config.yaml
num_hidden_layers: 15
hidden_size: 448
num_attention_heads: 7
num_key_value_heads: 7
head_dim: 64
intermediate_size: 1792
vocab_size: 2048
hidden_act: "tanh_gelu"
norm: "layernorm"
norm_place: "pre"
norm_eps: 1e-05
positions: "rope"
rope_theta: 10000.0
rope_fraction: 0.5
qk_norm: false
attn_scale: 0.125
bias: "none"
tie_word_embeddings: false
parallel_block: true
init: "uniform"
init_std_qkv: 0.0214
init_std_o: 0.00391
init_std_up: 0.0214
init_std_down: 0.00195
optimizer: "muon"
learning_rate: 0.00701
lr_mult_qkv: 0.4
beta1: 0.95
lr_head: 0.00759
max_grad_norm: 1.0
warmup_steps: 200
schedule: "wsd"
decay_fraction: 1.0
decay_shape: "linear"
final_lr_fraction: 0.0
batch_tokens: 131072
max_seq_len: 384
doc_mask: true
train_tokens: 497800000
max_steps: 3798
dataset: "wikipedia_en"
Each number is 128 + 32 x the weight over its row's rms, rounded and kept within 0 to 255. Layers, rows and columns count from 0. Numbers have three digits each. The size before them is the row's rms in percent of the matrix's.

# v: layer 9 attention value, 448x448, rms 0.019, rows 173-191, columns 0-111
# o: layer 9 attention output (transposed), 448x448, rms 0.0323, rows 173-191, columns 0-111
# q: layer 9 attention query, 448x448, rms 0.0153, rows 192-232, columns 0-111
# k: layer 9 attention key, 448x448, rms 0.0158, rows 192-232, columns 0-111
v173 086:145138133114108145134105051118113189169158150133163144157111039126117111154117153153115124102147117150117086159136125125138058178135146147155124094121141158166165207149197121155140100110095129066192141123163185103128135112149138118106148148105094121114162079170118091138136128138068097084084094123134142128096046159072205173156083168132
o173 095:143105166123187101139102181188199145071226172099116101134095215088140153060199115115144082104130158089151116134143099168154212088104127104124125074083099117132168097151130182112119145163170078088127122104161131154164113148157121112168187170133124163109083138150138135130118117084157125123208105176115156164172124107159074117104152152083
v174 083:113173153153165052163109207179146141110108162101111148160163100156104090172118126120183099110119077084154143145186103148165100145101090130137087158070148135112165150197120072162129092137099176129109113086072178119148179106173180112107147071156136076141082212158103178156092079110098094139142099115127124163117142146063155152169114117141
o174 092:133123125209089171121108076145078110171092135145171106217151171135169095154113156104099161122148169169130083118139158122109138136172154146112118116139102110155074130150088199136087116100062111114111153124158119161134134155178136112130137163129063168093146110083139094079121148141145142148130109135124115055098163118144123079095137124094
v175 086:081142109130146074138159136130132133154114133147107108119110157137150127110109045159172148064147097135172148074104093115183164160091154113151089124124102158192090117161162093138194107167131145158113118076135126052106123149095124064113155140116091123175133115125148133109108235101063173094118073140120115142140078153197108117074154116116
o175 090:178129146188113135116178116135169112110131127146167133151166049105134122135128131138120085120143133164093146151130168104111127137175126176072204080162080043060128132165224115137106104190150140164080177050090164143154161139207090109144120119170171114124108163095086113095188101089112136086136158132106170103167143129083166103169148150142
v176 096:152164106119157151187090098166163153123119105200158116127134113120154113107054149110140196156160114144176154106116141165108152119109118094102143114117129147176125200079126126099145113131086099160104185141089154113147155122144164097142167159126170094155160160144164098082125214146135101149103105149140152112080126100118104142093130054127
o176 097:120083112112170144165085139127120133091133095103206139139112131170129097143175098121125131096116102102108111116144202107150172067151058128088190102112101169048113116126110105171126103076141136092164097041157188133101162202074164116141116099120118128072135125138172166161154168100113191047154099109070181140131129143128141139115113173120
v177 079:137119146160088130103123171122128151152090152152116171119175148172060170190116149074108159146162113141146208088125183075143111162155166124162078083138131143077092122131138125083105110151064135154158109101070151154160195146121119180063125139107123087188161148095048078121154147084127091176118132106141162140099193101087124092139173123099
o177 085:088138131096114110188069158169152136095113063120122139137130120123135114144183132145136126172117143131093141149123121123125139104072123137127135145152141136072160129110178159153114135109147137176087128174113174113166093106094111111161103115097109132168174141114148137128106131129133146153117164122128114113141116133189088189208113173120
v178 087:145075097117121080125063101118112138173133146145085100150156121021184119124059142136080128190175180183095153075090090192120088098167145124114138150083139093132115085127091178126154145178103098117115100088085152068107102156138132132021184122136136113163143206105160151094180123100162125130096089124137126122177126149127087130127148139079
o178 094:097093137099165144086165143157126078151149132106193141141128148118098127157074134136084157112093139158138167084199085153096140127157115140141146079147123123099117179157186099145165097134151138092118136214159060133125151116063151136125114129093135121073124061127124161089087119176126105176128105095148150081168133133158090124092080167116
v179 086:138193113194126103133117118181144062183110135155094136180198152156113112206074089126220152158078087176175166182035151129161144122107128137105124151138071098151112125060129089138123097144120161117141193064097118096152151191151120136120132141155143124111099142154067099177100176119111116168135119134144111078134127109105133135050105160116
o179 091:136131151090111111110140126111102156155090107183072169127102124105088133167158171093099128135153128171096127107173124117138107131164127114139146119133110089077157121230123140180096114112153080117107104123152100171106127076120131049170133127156122107127133124132179162142131159146162147128128118164147149110137131101206088145116149075090
v180 080:106126080151161105129131076072133135111166128135151153079156095170179125088164109167116192144085144091158124152134151070140142094139126092153093081098180186173172175153087101125135226101099167131116149154127121078119134165114152115135069203099149113141127108142124203146070163105148140188127120098119097130133152128070160105172135170121
o180 090:168100147155130159050140170180117173085155113103129180143041140144178167183130119126153131139113090106074125092068127121122186127084173120137117127119103136079128081078116164162134105083161137194123092135143145180112100139147119128124126158120089172170164124160122123110144127099106104145163135225120134115119137165141141085139123068131
v181 081:109141162081151149159156094079118096079143115163106142125142126152113178175109130056096105073187140141110117143105153128085107167117139174169096051158085115118178125147142043090142141136105092117113135082177144151101183142099116183100154137146111104137140106139113158088188131098176103096090165172143128071093134097110149143138182118124
o181 091:141108138118132121188074107133097121147160126104156102062148150084110117092153189130185157182117145133152114142143140130137166134120154127144138091091155154137129135123157122126150094126128196228117070169121087144106097156133093122097162134058127138144126107172146082104104139120094164115157166090165112085134170108196100118114124113186
v182 086:120107127168093106095061091090084072183097179136110097191113091112152074167134105153103159148154176165130147113145119149147128148081144108101163146112114146097100107145153175090106154145127072091063113132153120147114094087142127153122119042060120155071125141061136098184130080099153149129156102139171127217138093134092094045097089135100
o182 092:184104121129164087108183142171118133109109088160113121178126125104119172110131108130109064140135127120189100075144137109075112149184105119116087169159092088134166113173106110145111118088111083098155146128159135080143187165149159141154127126091135133196102175098155178136120151085121129185136110136132127117118117180107140169147139120115
v183 081:101146085094163115135171131106066100133148122113114129095079167171088122091164126129115122141042114140076117158099170057143104146184157145138153147096084168109149143106154091176086154172139084173100190119087114170134144163155149077165102116132085135072069153147097143132097120108100152161144158143132090116130112135146128158111129086103
o183 090:137155081162136168085132177188165120171104130126116097140154119122173134135118094125072132109086109077160185060066048162150069160094109148171152139162143100137134100116135091126135127177165109121095057148137112176123080066046127128185122159150162184153162092094169139119089170120151111077088069120155129148144101175099160080112150095143
v184 083:147170129154110150196118107150131090151118138160166069083202118119119132115129078078153101108203124148199132123103181112145158095105131179176168141160130118121140090175207087088098142151168132139146152141133116138141149134118171125120136105088082152093150161040132144162145168120157117119130097108151138110081085085166125126096140103117
o184 092:128097162110112108134151165134099079077164102091153193143120131183107106115179153088163105130115141089106074129173162127104156087145162148094134101064129101111105144167151112189154098120117179056087135144116133135118154126122118098117143094118145151130129131150107210108146142097102115128072099151130171155144112222106154170149151159119
v185 088:097146195157115156119113166150130163090078145169161111158105072102157152161163157141106137124162084107090068148095120155128118097137159125170196125175155131143192120169170128060131152056080184143058165062148118197162163177151133135139107120159088128195164150127122144138150108195131108157069127185082150126056056135095138171095089114155
o185 090:078121107085138086127165095154145078160111133157153149101194171150060094172157094107118110142120135106131104137140147124123131109064163184125082190094121133052120181016097160171100164116108112201198123082094158097202148132141091112121119093109056090148160160144125168121078151099106141151137190129110104157144145159122063108128112082180
v186 090:117142122084127068147164177144145162062116165163129183137168184108111141106142161109139153052110107091076123161069157100115195128063142119121076105142140153163091089128114181106093091149122124122136141145127133097174152160116105140107097113104198142142144153203152114101145147147074120182111142145087146140101157101119088110075060067162
o186 094:162202111119132108167099117158148126157157091104152079158081104184060150186134144092140084128134170141175125136100154141177108172108137142142217087128123142134161137142103161139133119117119120119047099100119137111142134119161152095147074171139105091137131108131158122129113116162095161138178138119123097148071122108102100151136167170144
v187 078:110156079109191135107114149149146149168105148126113096120093134127177104119146123158114114151150070109102141112146108117117111118115155077127187097071169123140103110128102118151096127204178143159100096103154161106123113117104115085138156104126136136081146066124191168094145120081154128138170184170187176093132157205138142087098161104137
o187 087:122121116171093104135096143147147128109169084180100136135086146091097138089106127106145110114086120135112106146165120139116216107153118209083141161194121065089176144150142164113159165021132155102143126128103093154118079127153150113197158135090167094100076206122100121148160140114087086082156089167102096081052115099158161126154135148142
v188 079:066111122137160070176184127138152151088142184162130084157123099131142065117106141133133104112138165133108121139161151156103126114148085118130112146157098174071102102156095110171129120137144141191072080147122137117152103152141134115132128140145099120193138168208139183113096132112084045188109099113113185154120124108102117174124080152144
o188 086:127119143094123174123172115169038173164124083132128109207111145156159118141134071139091117128113119163167125146131122129166114127121114146132145141094207104144179153147177143113113101094096142139157145143055104196108140142130102179113113115139112129116167141091109129122130197173146154032133183144119110133130145129131190100183091090107
v189 081:138126130143158175112078087111117087162114126086142177152120104103126101086186159081174178194089107104161123217170125130124166107174066174131125145138144159136174090155109141110086169115119175136230122121161119139136065115110146093121081128121122125114163076134141140143125078113075121174141178147110156110139175123138171111127118159092
o189 089:091117148122099081119100158154129211113073125132116120121050172093118101128143079128074162128063176107115143060114126115161098116143133093125097136124106168135116136087132199127130190166124177145115173173088193088127133144133135104149183155160132170095134197148108148131139145116137065214099132171099115135111131163113140151126133141166
v190 091:183103127167131135111103123117130131143132151126130143170160118151082113090181166053163072134089168143080159136096129141161099141152145126119052088124117096163120057137102097103085200150105086135131085132154152120097164116176102145046126139165132189093072168093146134188119151128100177135072096095080141057116087114175167106153165079116
o190 096:109137139080167102171128110128119104145128160168125179095132086088146162126177074114124139080178113090169129066070109111105138109142168096158140103093176035163125155112165180086149120135121103132067182145181109148131123109125134137181153195177135171125087172138117136114132191138125076138139071174116141129099190078164099170120094130125
v191 094:082113139090070097155113111143122176190107103170098132140132097099128183116127191147072090102175111158124182094127151105153094131155175124113158096148163135123130098139106111110096125124166144174118149158128163171131089103111106120168132141142034147085134183080144158159126109101119115174199071135218098151133082125135129106143073100124
o191 095:063153184136102172114140170124075076092191099095140135088153115126115113114109132149152160161097076098119129091100136121075115085104164199131087172142089114139143169179151107160082154135157116088143168114125132098084107154034120140112121119068116125174151090142098181146051146092120123129072096130192102133159109134075142114075133120149
q192 068:077101145121147118119196152089147126163136148062101139148178144158151112180139131143194137136102107123125108045100111124056105097116096110082128140123130140138122149053117157077172171161095144121079125119136115111111117124169123191146136143174115107131101140130144147139118173069105105164147185063105087078132117086130116120111186161115
k192 058:119147124074139182093111158156064111112144176117125165189054098183111132147118112133054149179114161139131074094096176129045158112127148098106122204071148149156082130151089118154196131107139162118104091134059109084121128163132107166121153133111075116095166140092049118105089139183118094132072136126098130175109134096155136059092078054153
q193 071:115152082090146102153106173102186133160067151126201084103173187133162207112146109134095135094131143099165155114128158135146105148109041135125190099124151149126066076107097074169072136136127111138196124130070121075173068165173113108117125081157109126131149125157133145116094088094084149140135143133141158097137140144142115181167138129098
k193 067:137163114110134089147110126113131074112192150096134163087176194095159168124109153153104128140153051109160071101146110117132109157160144085099074155093106121139145216159139150133181112160163115197116141118145118146086137166112133121150096097169089113154116065149050167160137135171154141067115161132091111150185170116138135111094140160168
q194 079:149132130129120104133075126149205104102133141095076126152180109089157061166162096134170166107122157138099164103144113129087134100170129166131069065078104105161088178133154094105190089208118164131097165164166125086103126100153131137114137166120119172104063059159164190158106202082161123102109188192038110106126072136121161114072154119131
k194 068:147098040127130106152077102132117130170177194144112145155168151119141122222086145099100132138125093075204148133112154120150044133105206141127138057081121164166166121109136112104120106139130145121175071097189141157085143205124105108183133210148137133068203087137122150131113176132124103134142115193135141197094144176109173168125141113192
q195 081:153135110128175129143131120078145144088130166082104070115161120083138086147113150180108120142136094109189132080108150097104092193085105144110109090125107154140120160073101097097137122151081143183113146106107105113100090137191103138110112157164155102084078149123117150094168089146158114101100076169120113123162128165132110150103155119102
k195 078:114194164155163088168138098119129172164111123141099124113162174079168105105116160107142115135125139113120182137135117164118122100148159129139097085074153095163159179091126046086110121132044129179077111074105104150133164112072101108099104080136140069143135180171132177104118104082135137087128106128095132180156126124184114129156109093174
q196 088:125146120164095124160099104134120139167123073123167143155100114186100153094125138145157149137121103125156121170098122157130122125083071123164223122182190122075156089124122186131088120061126115106175102062133123100153118166105116084112134082176091101131162143152101114117180072214110160127154108084144118145116229088143136114137119150125
k196 088:169132091106134165079159146129125116126075122093111090121059074122083132112168089115203160155153137130062091166133126111129151134164090132114094144183117141073106108138128131221114135072175112104159147101142165144141131156118127134108142145114146157159112118128118120174136089106153112162142141147113123098084128199136069137132115134100
q197 089:084115181131058135062107157146103134149117116161175166105131113140116163080136130076151131141126183145108155066115140150150088101159174131132108141126106186057164145190122116128138098109227079099129082116125106173146179127063184121080121164094140154124157114103172095153109145106132136140126150086136145128177131161146128141104153149195
k197 070:156088075133096133172122117108091091183179114131079163150044118142113133194177110083082152154130134103151074159105137151112095159100124071101149081104158114157114099163158164145146096159125126139088105155100135123149115168114125161173153184108133189130097128109117134157134178139137099182183119154134102116070152124158187178105174100064
q198 094:138163122168143130145119102124123080173109150152138144098088156187111197129099136102085101106143130134171108133083109192162111115069115097121197206197175130100138081057079145161081117073117097103153117169142109110101066193134128126169154108134136142155123130186129054121125080155106108154117102127084171137066179140175122086145128112079
k198 102:165176141135107166125103183091108093125113111125161133137092152134070155096161145091160157169148109159095129110137154103170133159116077131126122110151162039059109197178162088148121140093146169141176188156103099151147148124120111082145136114154160162115120101148225087105173118145165120152144134104121102148104076102136148134131076109089
q199 094:139138107173108061121065111201137142115070151139160092134154172127117134146172091117182108109144128125099176112138166158093113127162174130175062167133074154054144096169111142124069123153211167098140124105146172123141177181116143186119099138087139122107124115139143170152102176113129165130089138159083139088124168178119174166069142155124
k199 082:141136139102169087113095035159143135200141164195118105192182183098124097147094165114069101144121159089122103139138098131127131124156151145164167060101077136154171126113095103111110159155128173120107056116095132178138148155106160135155105187133118102087119137171120154062123187094095102139114163104077106164155124085176145099091131055142
q200 107:130140092113150147088176096061120071130169123120094171171116101105110137141115177127071197202101114097085092189110107098170148117122127087081177122115102150185127162120188158134143122097072087135131137091117090127090130069094116063167137111100139118139155173141112137120152116106112104155138123107098131158169130061128107131215096189157
k200 096:120118105194041168190157201132143097108162127102100191123060122151109126141104108148135136149156079152145119087139142123142135157152131133092091178129178155102083047156169198121142121085156064128101165097135144144121100105178194117065141154078175180119098118130134081127103131124139136118129146111189146100091118122147101140144086142067
q201 080:130169099192099125123157129106096086157168120165129116137197101113128110154090175113079107086190095082152070161115185123137166126111115066125213198180141088155135093105118131140120174114099087085136102142146061134141161144087175121115081173134077158174065161155134091078175075142102131155161164098152094127109120123088098046155111171093
k201 076:130106082131190156106141128070103112142102084146127109193097127163189107105123125102146168126114112133129160115160104109127098173089128126127125146085198095110155178185149117163100134159142065133166148127111110131177125130130142128123101125136185128162073137135194109081169091166173094191181089102117151150123142123156179159157090119083
q202 110:103099128134163128117106130119176153053128112113091086138161122141147098127101093113177138122172090217101158125154121146141120167175164154158117144098123176079142110170121139158122143138196092111123128068131133152085170169135079159081065099076190146090126124130136150097158183069082142114121110088178158101098123150123108150093145112146
k202 107:141094156060132086112207125135183092149188091088155189182166163172123114150079168121135149090109143130115138150121164116080154150123115124148152080101110108126170100097088108030108135223100116143144107136070124103087176153112062105129110104121088124120129142173120171102171160134126175093216162130065155109184167105128126145117130093109
q203 105:172116164076159151135148138061108179161184132136140099149150114099098147144156091109085113142113174142091149122096124116173094145146143127124089139091068085128087148192149118119096141096156094161079105094078132128130148110117115139167144107138150148124110205114161122148142116109118096131111142150125140177147103079073081162152134145178
k203 093:143147189107125181081154179152153147075122141114197143130141171118185118143063131104108091159183091147165169147145144150104130149097125135137086162110133163131171104113143068115160120113105109133185143165158147156152115135171099139154157107115100114058109139078190109141114172116134092107125150124126091060060141146129116046074184124163
q204 099:218120143099131171159148109086115122161152130163129115157118143125092164115097118136127161156062167069102117210130063104159077131097134133130144106171117078106101148131129151110097123106076108118160087126104084075142092132175127097146176066130104145146118095158109123135124105206128102141080113158080144197143162098109126144211110152137
k204 086:148115147099118152106138162095149111089133110127151155077094113149129070111127145128151081169194162129190109107128136117142072105163098118132064167121177092161096134176118169181095091000160139148178135161110142187202123145151120109115136136135172093179104103077142133145066137164131101161111132110171144104091123147153129143086100113156
q205 091:188143097148101080140094123120133100166157048145151124171149062150085123153130101111136164090153063045145126133093133146167198103124147160133128190159151056103182100127158145129110156084167104134115139158213092111126177124106192165101091109154125102148137101159097101103191104114122169132135144120122124142094152163106116078089155137079
k205 099:131176156111182119141097102108090151182045146163153067130142112127110108128113140134090078165114187155125137113097139167217091125139119170110112130099040105153178200067140081135131116144092150065167074099117126150156102105160157154127093137157082123119087132108174141074093135102140136115084180086105140106102049159117157095073140118218
q206 111:107091160093166159107158126077175108174165149151121175176062143108109137130108092098093166168069130091141140164180097167120138138099119154070149130189120188096118165179117050114176110137131108130119153128130127130150061187150107096130189109090141102109129147159129108134112139166130107118124055179098162131149153135125156195143161160129
k206 103:112155144136128110106159171145206094101198147091133149126115137091174141119072095099119107114147095146153108121156089097117168121151108133117084143127161135148066110177145185139136157150127165100096102109170124116178125151150068134102171096069143081155134092171100134118156075129135134133163101122132177141172138145130126122157053096113
q207 099:140139145163092098117117089098184090076167070122125154148143094097149125088164095153131163130132115071071142127169154091152156126140121126138135103100086154092157134154155127082160165152139100119129152124094065199108146168114123085178073149056164080116148144223171100120174160051134177149187116100165161152179120106135103185169160146184
k207 089:133112129133086109103156145169144094145132066149121083132140148105131076095119125134153161128106166114159151153151113149161200145101126100155105101138068102102144190155064074129108129146100094110157137168118141123173160161088077117081096112138081110092122158146111128096137145132078078166158114158098098121140146098155113105113118166151
q208 101:204145121166145113161094151137076112156093124165150143122123148108070100115122124169137102101067098125134094084130131120063165106090166129147134175147101103204128129075096122163113128112096141110127109230174093107111142074122166133194165116144154107143122088134136122150141119145100099110116127072109107086116096122167160077087150123071
k208 100:083098059204087139137092140124118146140094125060112128103102035117168112138136122123193181084088098098116109116162150148099113145131164164124119159158118157080101144076076156144136100134149167116138162147194143120190145067194157175117072137142165120189138097129180124115119118098132148189101098124149141156098101160100173098166085164126
q209 102:075073131120119098151109112150167076061059227102136141110114172097169140133158115173140070079152146165189129113175122144128169117140108091158116134129141156090133154092112121129162128155108143098163101168170127123104121074132151084162107138120162137107094098084165108110123095104103071130150139129105138137174167170163173116153088084163
k209 107:139037091136108075149156124175135103154174112156113201132108157163154134113141157065175142081120131150180144170157131110124141178100097110149118120166144088137078060193087071115126149122147157197132129159087126103103146144154067144123141096112161155147166139233105107177147162164199129112156099146115145193163128118135145164194094162066
q210 123:133136154053134105109078106114102158127098146151137151130088117123075121151132141106168110109080202128139133126147078106123154105167090142140122104162100163114069151186096137186093102131164133144115093091147115107132127185121117100113164071099157107124113110124124134223077115144140094163125079141101174127123105049129131175114138152149
k210 110:184168088193078154118110101133125128111146155122167118094087112123091091112127088094161162112138126138163158111106093208116118120181093151218075183175197134127099143122080145097154109037109120188119134176156110162129127117147137148104143105091153126166151090096128113167096116098168123139090183201133099074090150106134158096149178136126
q211 109:142129152109104086160150084152095121156126072118151064106162161157126131102127118194072122120101133127091071164100125114123123136148136106143117122100071046059109168103105170156078091109120081114210137204083083125124109110110129176111148173107150122099115158159070092198143077199151125112121163098113119147126145151135151087144118152093
k211 110:120105144139146119122060142088175115094132161145115112083141126156136137140140036172076158151088138122117075057112147130124073118119144147093207161112138128101125128046106165111143084085149132229159051117110050129153129123177140135061134163122136081149111137111111162222118139154143135117142114083137114097138141163175119129079147116118
q212 096:178074166135094183111131052116162070184125113079144107101102090152172143095178132128112171169166124130077153161117096167106140079103167126107132154158172132105173104084153064126080122126169109128125172103089177137149089134091137089144150124156126112112147166170104099179146122203089094101126072150170072139113130140161158105122096065126
k212 103:116126210119059128092113125160181073195118144162132127101133137103142140114159242154126065159112146140083161100088054085070070124101127126085148160129086094095117067127133101145155113183155112058120088139104140110114097134093112144167175129172130104109105112173125138079134155180089143110155139163174158193122112089147109082179128096073
q213 110:133103121116125107094098097127139168083148142067166149157113062147110129109147120116112175072152119115166138125171188133115133073175145033121094172103083191126151101116152096135156133161156091150122133147174109136104167107107076115068062120053187114108101110178129136105145172078164163134137168113115136097177071124155135132108109152091
k213 111:160070100166100089193166120125142112107127096114128165126140148115099189103190142142109146128086153082174154167110137166137108068106140075180140138073146159111141180097066123150117093088152106155155092183111097113163153156083113129093073080123135144124126133138145144134151089126134138102173134150085168072194148129185132111060163147113
q214 102:150108127122103063160125073162185077163117113193122138134147140082092138100135133127111110135165147109156091149121139106141130144149119169184134157114146145157126196159095142183118141169156112068149139133095087093092091151103117168136133159117158102155136185141134154138107090159146118145145127101141161102152135240161145113134131170148
k214 104:136073109114177114095065110141174125117152151182110154153127103125121104140130111126114170161132076149111131078120125085140142142157143090103118176137069162202159163080155112099129146116131153111151073116122121133152176158141143128112159100160109132104175148113117145146125168205120108136120156104150106115059090161085107193143033133100
q215 102:127096112150164123100126092140163114084079100175159114130103143157183165123171167159105160107104105121106117149156167043159099168095097140121120136066164096074101147127165148092106079082113151177182151141110108128124143184172119155118117138084149167170181159084164117146140128129119098108147212146076112159105101125087143069171143140140
k215 107:119068177096214065146105164090141086074097113128144178130148119168081119122141118165147150161108119118131114146177156130095152122158115124167090101090105094142136115143131134162171063172144105121160128145107135106111171111097098092152103148129131078125093167147097131115124143185086102121161133082134061127130114157053125154188113119188
q216 093:121168138182174139095114137129079140118113114164188108180145138112123143172100126109128134075136155106123137172197069141152129092144123098097169155127137132146123164097108084110102074104119106120151104137126094112169125128124119081083165114064174135157154142117061053125149179115130119111131178145143124118109067091112126016098097171129
k216 099:140136130174088141186100141119126118129097159132172141090136129119108191131121143185112169101158138138115157151168104175117139114142180136099149127131173111134079105131098164179096106075103078162196139135173093133128095133156120103118170152091049196106098201074100110100092173114113134103142130174179149080161151127166125117126121131153
q217 097:063062076134061164157104177148131116142182101168155183131133164094132152075172133101223143088097119168105114119153130105135153204148135136097142166107082134155112116116148189118084161061130095093181137144123136105105089156166102117105092168113178124179070158112172067140133111175118135074096155094106101162110188112131091176160142129158
k217 098:127116120114153113111150139175169104144112152133174079111067142159137146103123181186179076139124122109064098086134140149134033136118107204125125104110057124108094135177138127143099136152153122108212123165118147097131166146128108144145093128111136082111130113160143098091153134149125137081071108141063122170107173116106125132194150121129
q218 105:093038114120128046181147137202170099132089162140097132137113083179116082104093165094109084113102089127127138134164139112089188046191106170156130177127103159113148136144124149201129161105159133103066098170129160065104149124141087139117162123130151062164136138138150175147133080117140126120112141162080173090120149152156163189123096157131
k218 108:131114108082172081074093105091121139127152110165082124132069150128077078102158123116129139099129124135075114112151104041087159122178167125101098203189122127093119126134083110104122116125146182172099128153192178140156156163171132158133192123065176080183116119161186136175163099076144117164126139111090148097131124140189097137117151133172
q219 100:145157100122169046125153118106135112104177139104154150122148081183100168115097135148092097152129121119169095150137143167114102104126207127161130097149129092132090160110100165168123132115064119158092142169100117106137182127124160123156166123132146128178146110169143197101137163141127142130131112157121110159172145087097151187106120196082
k219 099:197123107134113125119155157148084156109110059127125150111114076122114140105150071095150149101150086117191122145074126157163167115144172163142108168107151151140148113089127131183122112091165105103160170131177169091137148107142160180096080153084080176147116133156090178126149126101090129175154102136084063094090143135125107129110127191104
q220 106:101148144117106130116113106056119146152146112122145187141142133189122195139059111173095163138116177110095089167092135159119155125082159101134135155164130182134118063130120139079114106024072124131194113099180104085177099103105094102165159133082095196190127081123105113130113120136125182145060104131097125114111161137095179085114101174141
k220 115:127114129101116128172112158151101110123091146158155133114105091175102157128156064152123141106118063129128169207123163183102181128107141127086084151178150179094074079145165185104156129127121152145126168157160133137166125095150177114162141122085079182095101093125120105051139082128156198189146111133159109098110133103081199138131162105086
q221 105:137093161090112136143107144102104134086114126194156092113124145163134236140089099128122158184073123169126109053129120145143181137098094103116170132072174083096148122123099160137102137096055170124155118117139196103180113189114125124121089079092130092145150174132114083141198126114139132147070100153142190165150147139127066099118100186161
k221 102:156132141134123120127130094176175146160168116172098132175204119103113099157071146080103100150105119168123075134068127113159093115117129105135120155115166099143089082127171191104116091117165124105138096175083096131090113137072087178118159151074100089114073209106115110142143146131124123105154155129097095116133188124119130142118134168106
q222 106:135126103137112085124086174134125176167167041140099152158145133097053092129136190124141145151105076108157137175138115131201135101147112177142150174118112077129171152108091154168214124083164125143144158132106145167141087142113169153153102109157091126185134090142095128125138153130104011105162128101161124105079078133163107122065143177089
k222 102:080149110113159107108181145087113133170154125121139106199141102107123104149175091180133160096076108133038125112147155122092112090116104122102138148102127084174133114064085136114163102151088132115104152122162091092218146205128138127098091122131139145157062060135160110146134145107127162170121133114127171111147170053109072120117084150146
q223 108:172129140149117074108146114129094093129109107125168091168135162137127129122191150158055115181087136174094127122110127109138142158096091117164091164099161095071136163141121132098149051126110172115148092124140075075158065173159132102041106132144160118127162130113087080194173148102094142107059111118149139148074110165108092143151143197173
k223 104:145143109113144090121122143132141140161133099151125077129150109114122112120127074109098151146146098143141143105116124139138169126167122183079117142113154093175163167147132098161140106149108075065079091179123096085090151156154050165163196149112142093151123147119111061136082147116095113089096161132117108106104148103123120166187158110129
q224 109:148115093076114100131076103111121130122106080139168156124104164092093130138122134137134128076132101073196030132156182125078099119091113168163156119125098179191100107157117243122155162120136077141142139120106076102097160103186137135168131165118143146130055172073101126120111128104120099160136129077150122141183079124178139193110123106098
k224 112:115126065156093151167163174123101163089143150151135130130092092162126155100152163195170076075118115109152104135119193169126145167171112156164161137129101164167137160129104160108134139077250137132139151144093187134141146123162109168143123093147173102140123164149136097135125144194149128140084115099117102139068100112146133126144053083110
q225 098:108136089138108148111136118149161182154082127137087084144166070118085145117137119145087159142133172076195130083081113155174088121054184189093129085085140136125148177142132115041124096101155157182127152084085125113094141119172154093151119087135098173121126089097093122140137136178122129106147141149173145124070142115048109138163131104106
k225 098:097153140063061175136137102098083119112147137118127122139138091098173078151165099163168123075090166137136058128046149180164073094122139112079115133110129129155156131191133129096135121107180114117117123116113117166085109201117125066064115111144099153117077178088106139123055190098119107146148104041169155102115138155052139139147081113119
q226 104:065063139200138144076119095166097153130182105145154176171128141170183063105116136148194125141163187091124055128127139090105117103142152078173120084127144164142156172109140205122076127159175140137139134166104162142091170152048136126130148109147099130094076116114125176084169120163132107148126122105178129146101176149144069111166128126163
k226 105:108150152125178122147103103170113113130197132134084190147126093116174138144185132161138132164082111099109108075172145119041120036105156185173153119130098110160113119050124117102167136136207135195130106143071143090106179154106117197166122146116123103123135154104136133152088128187106151137152118075109167142097151131112153112113165136193
q227 097:100099145058133143141067164158107142087174059132145157122197113150182089080090137122162107111060127167086106091193116100086138055149079114089163147104155108163178092129092111083159147165168094137135181152131070183114172123099085191122102146045121137170126163119118116111113105116169123158126166120150115090146115058160053120158153113091
k227 096:094139129158148118167143187144134145073126113143106095107198140112127142097157076189122135121100136122100112122153116121087074150151106180166182104108068136175165130094098154123153168163157082156153121109118081087118206183074138134137102102079154088156055160168069141170142088237138102126068167095123121160120131081154091162142176170073
q228 103:084113107063074127160105113142123205111086102130056087139159091124107117133131193171061159150182061127114172147144148141150121097115119188160150137098117133168135161157083107114204153105087157094144117131153126130142183151180141182135081151102134154171099171138070089226205144087169092125123125097184140100113089143104068139127144147067
k228 105:120153072098132114136116099141091119082091159175135117146157151177114136080115138145126128079191129120091159145158150153060093155103157170109083143197126128206170129077137134111127207150136148184164060103164126142076065147153177138095190141106091144120111176099098094149157107161091083105170165145138151035097095174138105127096095164094
q229 108:108081144134153114147100138131159119113091166060179124107097122177159151101094109084053104133129168122112130112138204189100098116160103131145088065084202110170101170135121102099100116158166109168143098139151148120157129122111108125089168103115144142152098121048108107114108206133150128083104199133110131178072152101143217167147089122125
k229 114:150132126147123153091062115113209128065152147096117163106081076113140137078045133106095154129109167128172145100111177134135130110091160182138085115151140138195122109108122089101156161137097082115080102123137184131099130114151062102137173097101102085108152207105031163201104169122119135126069143117078146128114132200151100110197161104119
q230 102:208103133091146089221115115199146113085131133106109141103148045075089117165101107087153147160103083103174096165104110122143147119100145124124129146077165105128147167139124112141168081104140146125145159124088121149102120100126108144111074078127122165102140171151111167125194211125113142162148060173122129114143160156193111074140143131150
k230 103:167108111147154161136165138128134209085132183122102204163089081102120084130172126087115151099117130113186174196119144144171095109097109055091117154137154152130117132105135080095113070108157148084122148172114132166083113133084172128142147032134093125158119157103119165109128123106114161137111124129145120106167117139122161099102074143187
q231 099:161145112153082128147150118135133146176203113224184139113160204103105136181128137142104078111069131167124167142138124129119140147189194134111141071122144111137152177127198097104165104132151111105136162135161099177101128130107133132146130118082094107122109089146157119162096157125105097116105112198140091042140165088153092067116109118111
k231 099:082141139103113142148111129157068066133131147167054113131103147107140184151114109153131090127146148184096136133091146104160101123111132111127121126119171134137084147121087148125155128112129145097178166114206088125160142168121142201100088142123089120158166143099190145113132094143158112116148097078188153120151125082212158082087098150145
q232 106:122156085107172178122142089065124117114122091153135127105162131080132102137167113119137130112159136096087100158145137106200139161123169129089104107159092083112144127101151189193156084109147173084162110151085138147145098061150144142153115133150147106138134143114040112134126156101080133108168128147132085100101096157127089176129123189072
k232 107:097160126118116166139166108078139138113131116117081136135129135138096174164151092110118072094122165108088107122099186176078104132210122120099110150133137161124124183145115139193147110191129091104170096139108098100184144145127128105105100137081144143164145133122156139051141159068102129115125129136084121145111113124107137173119077097121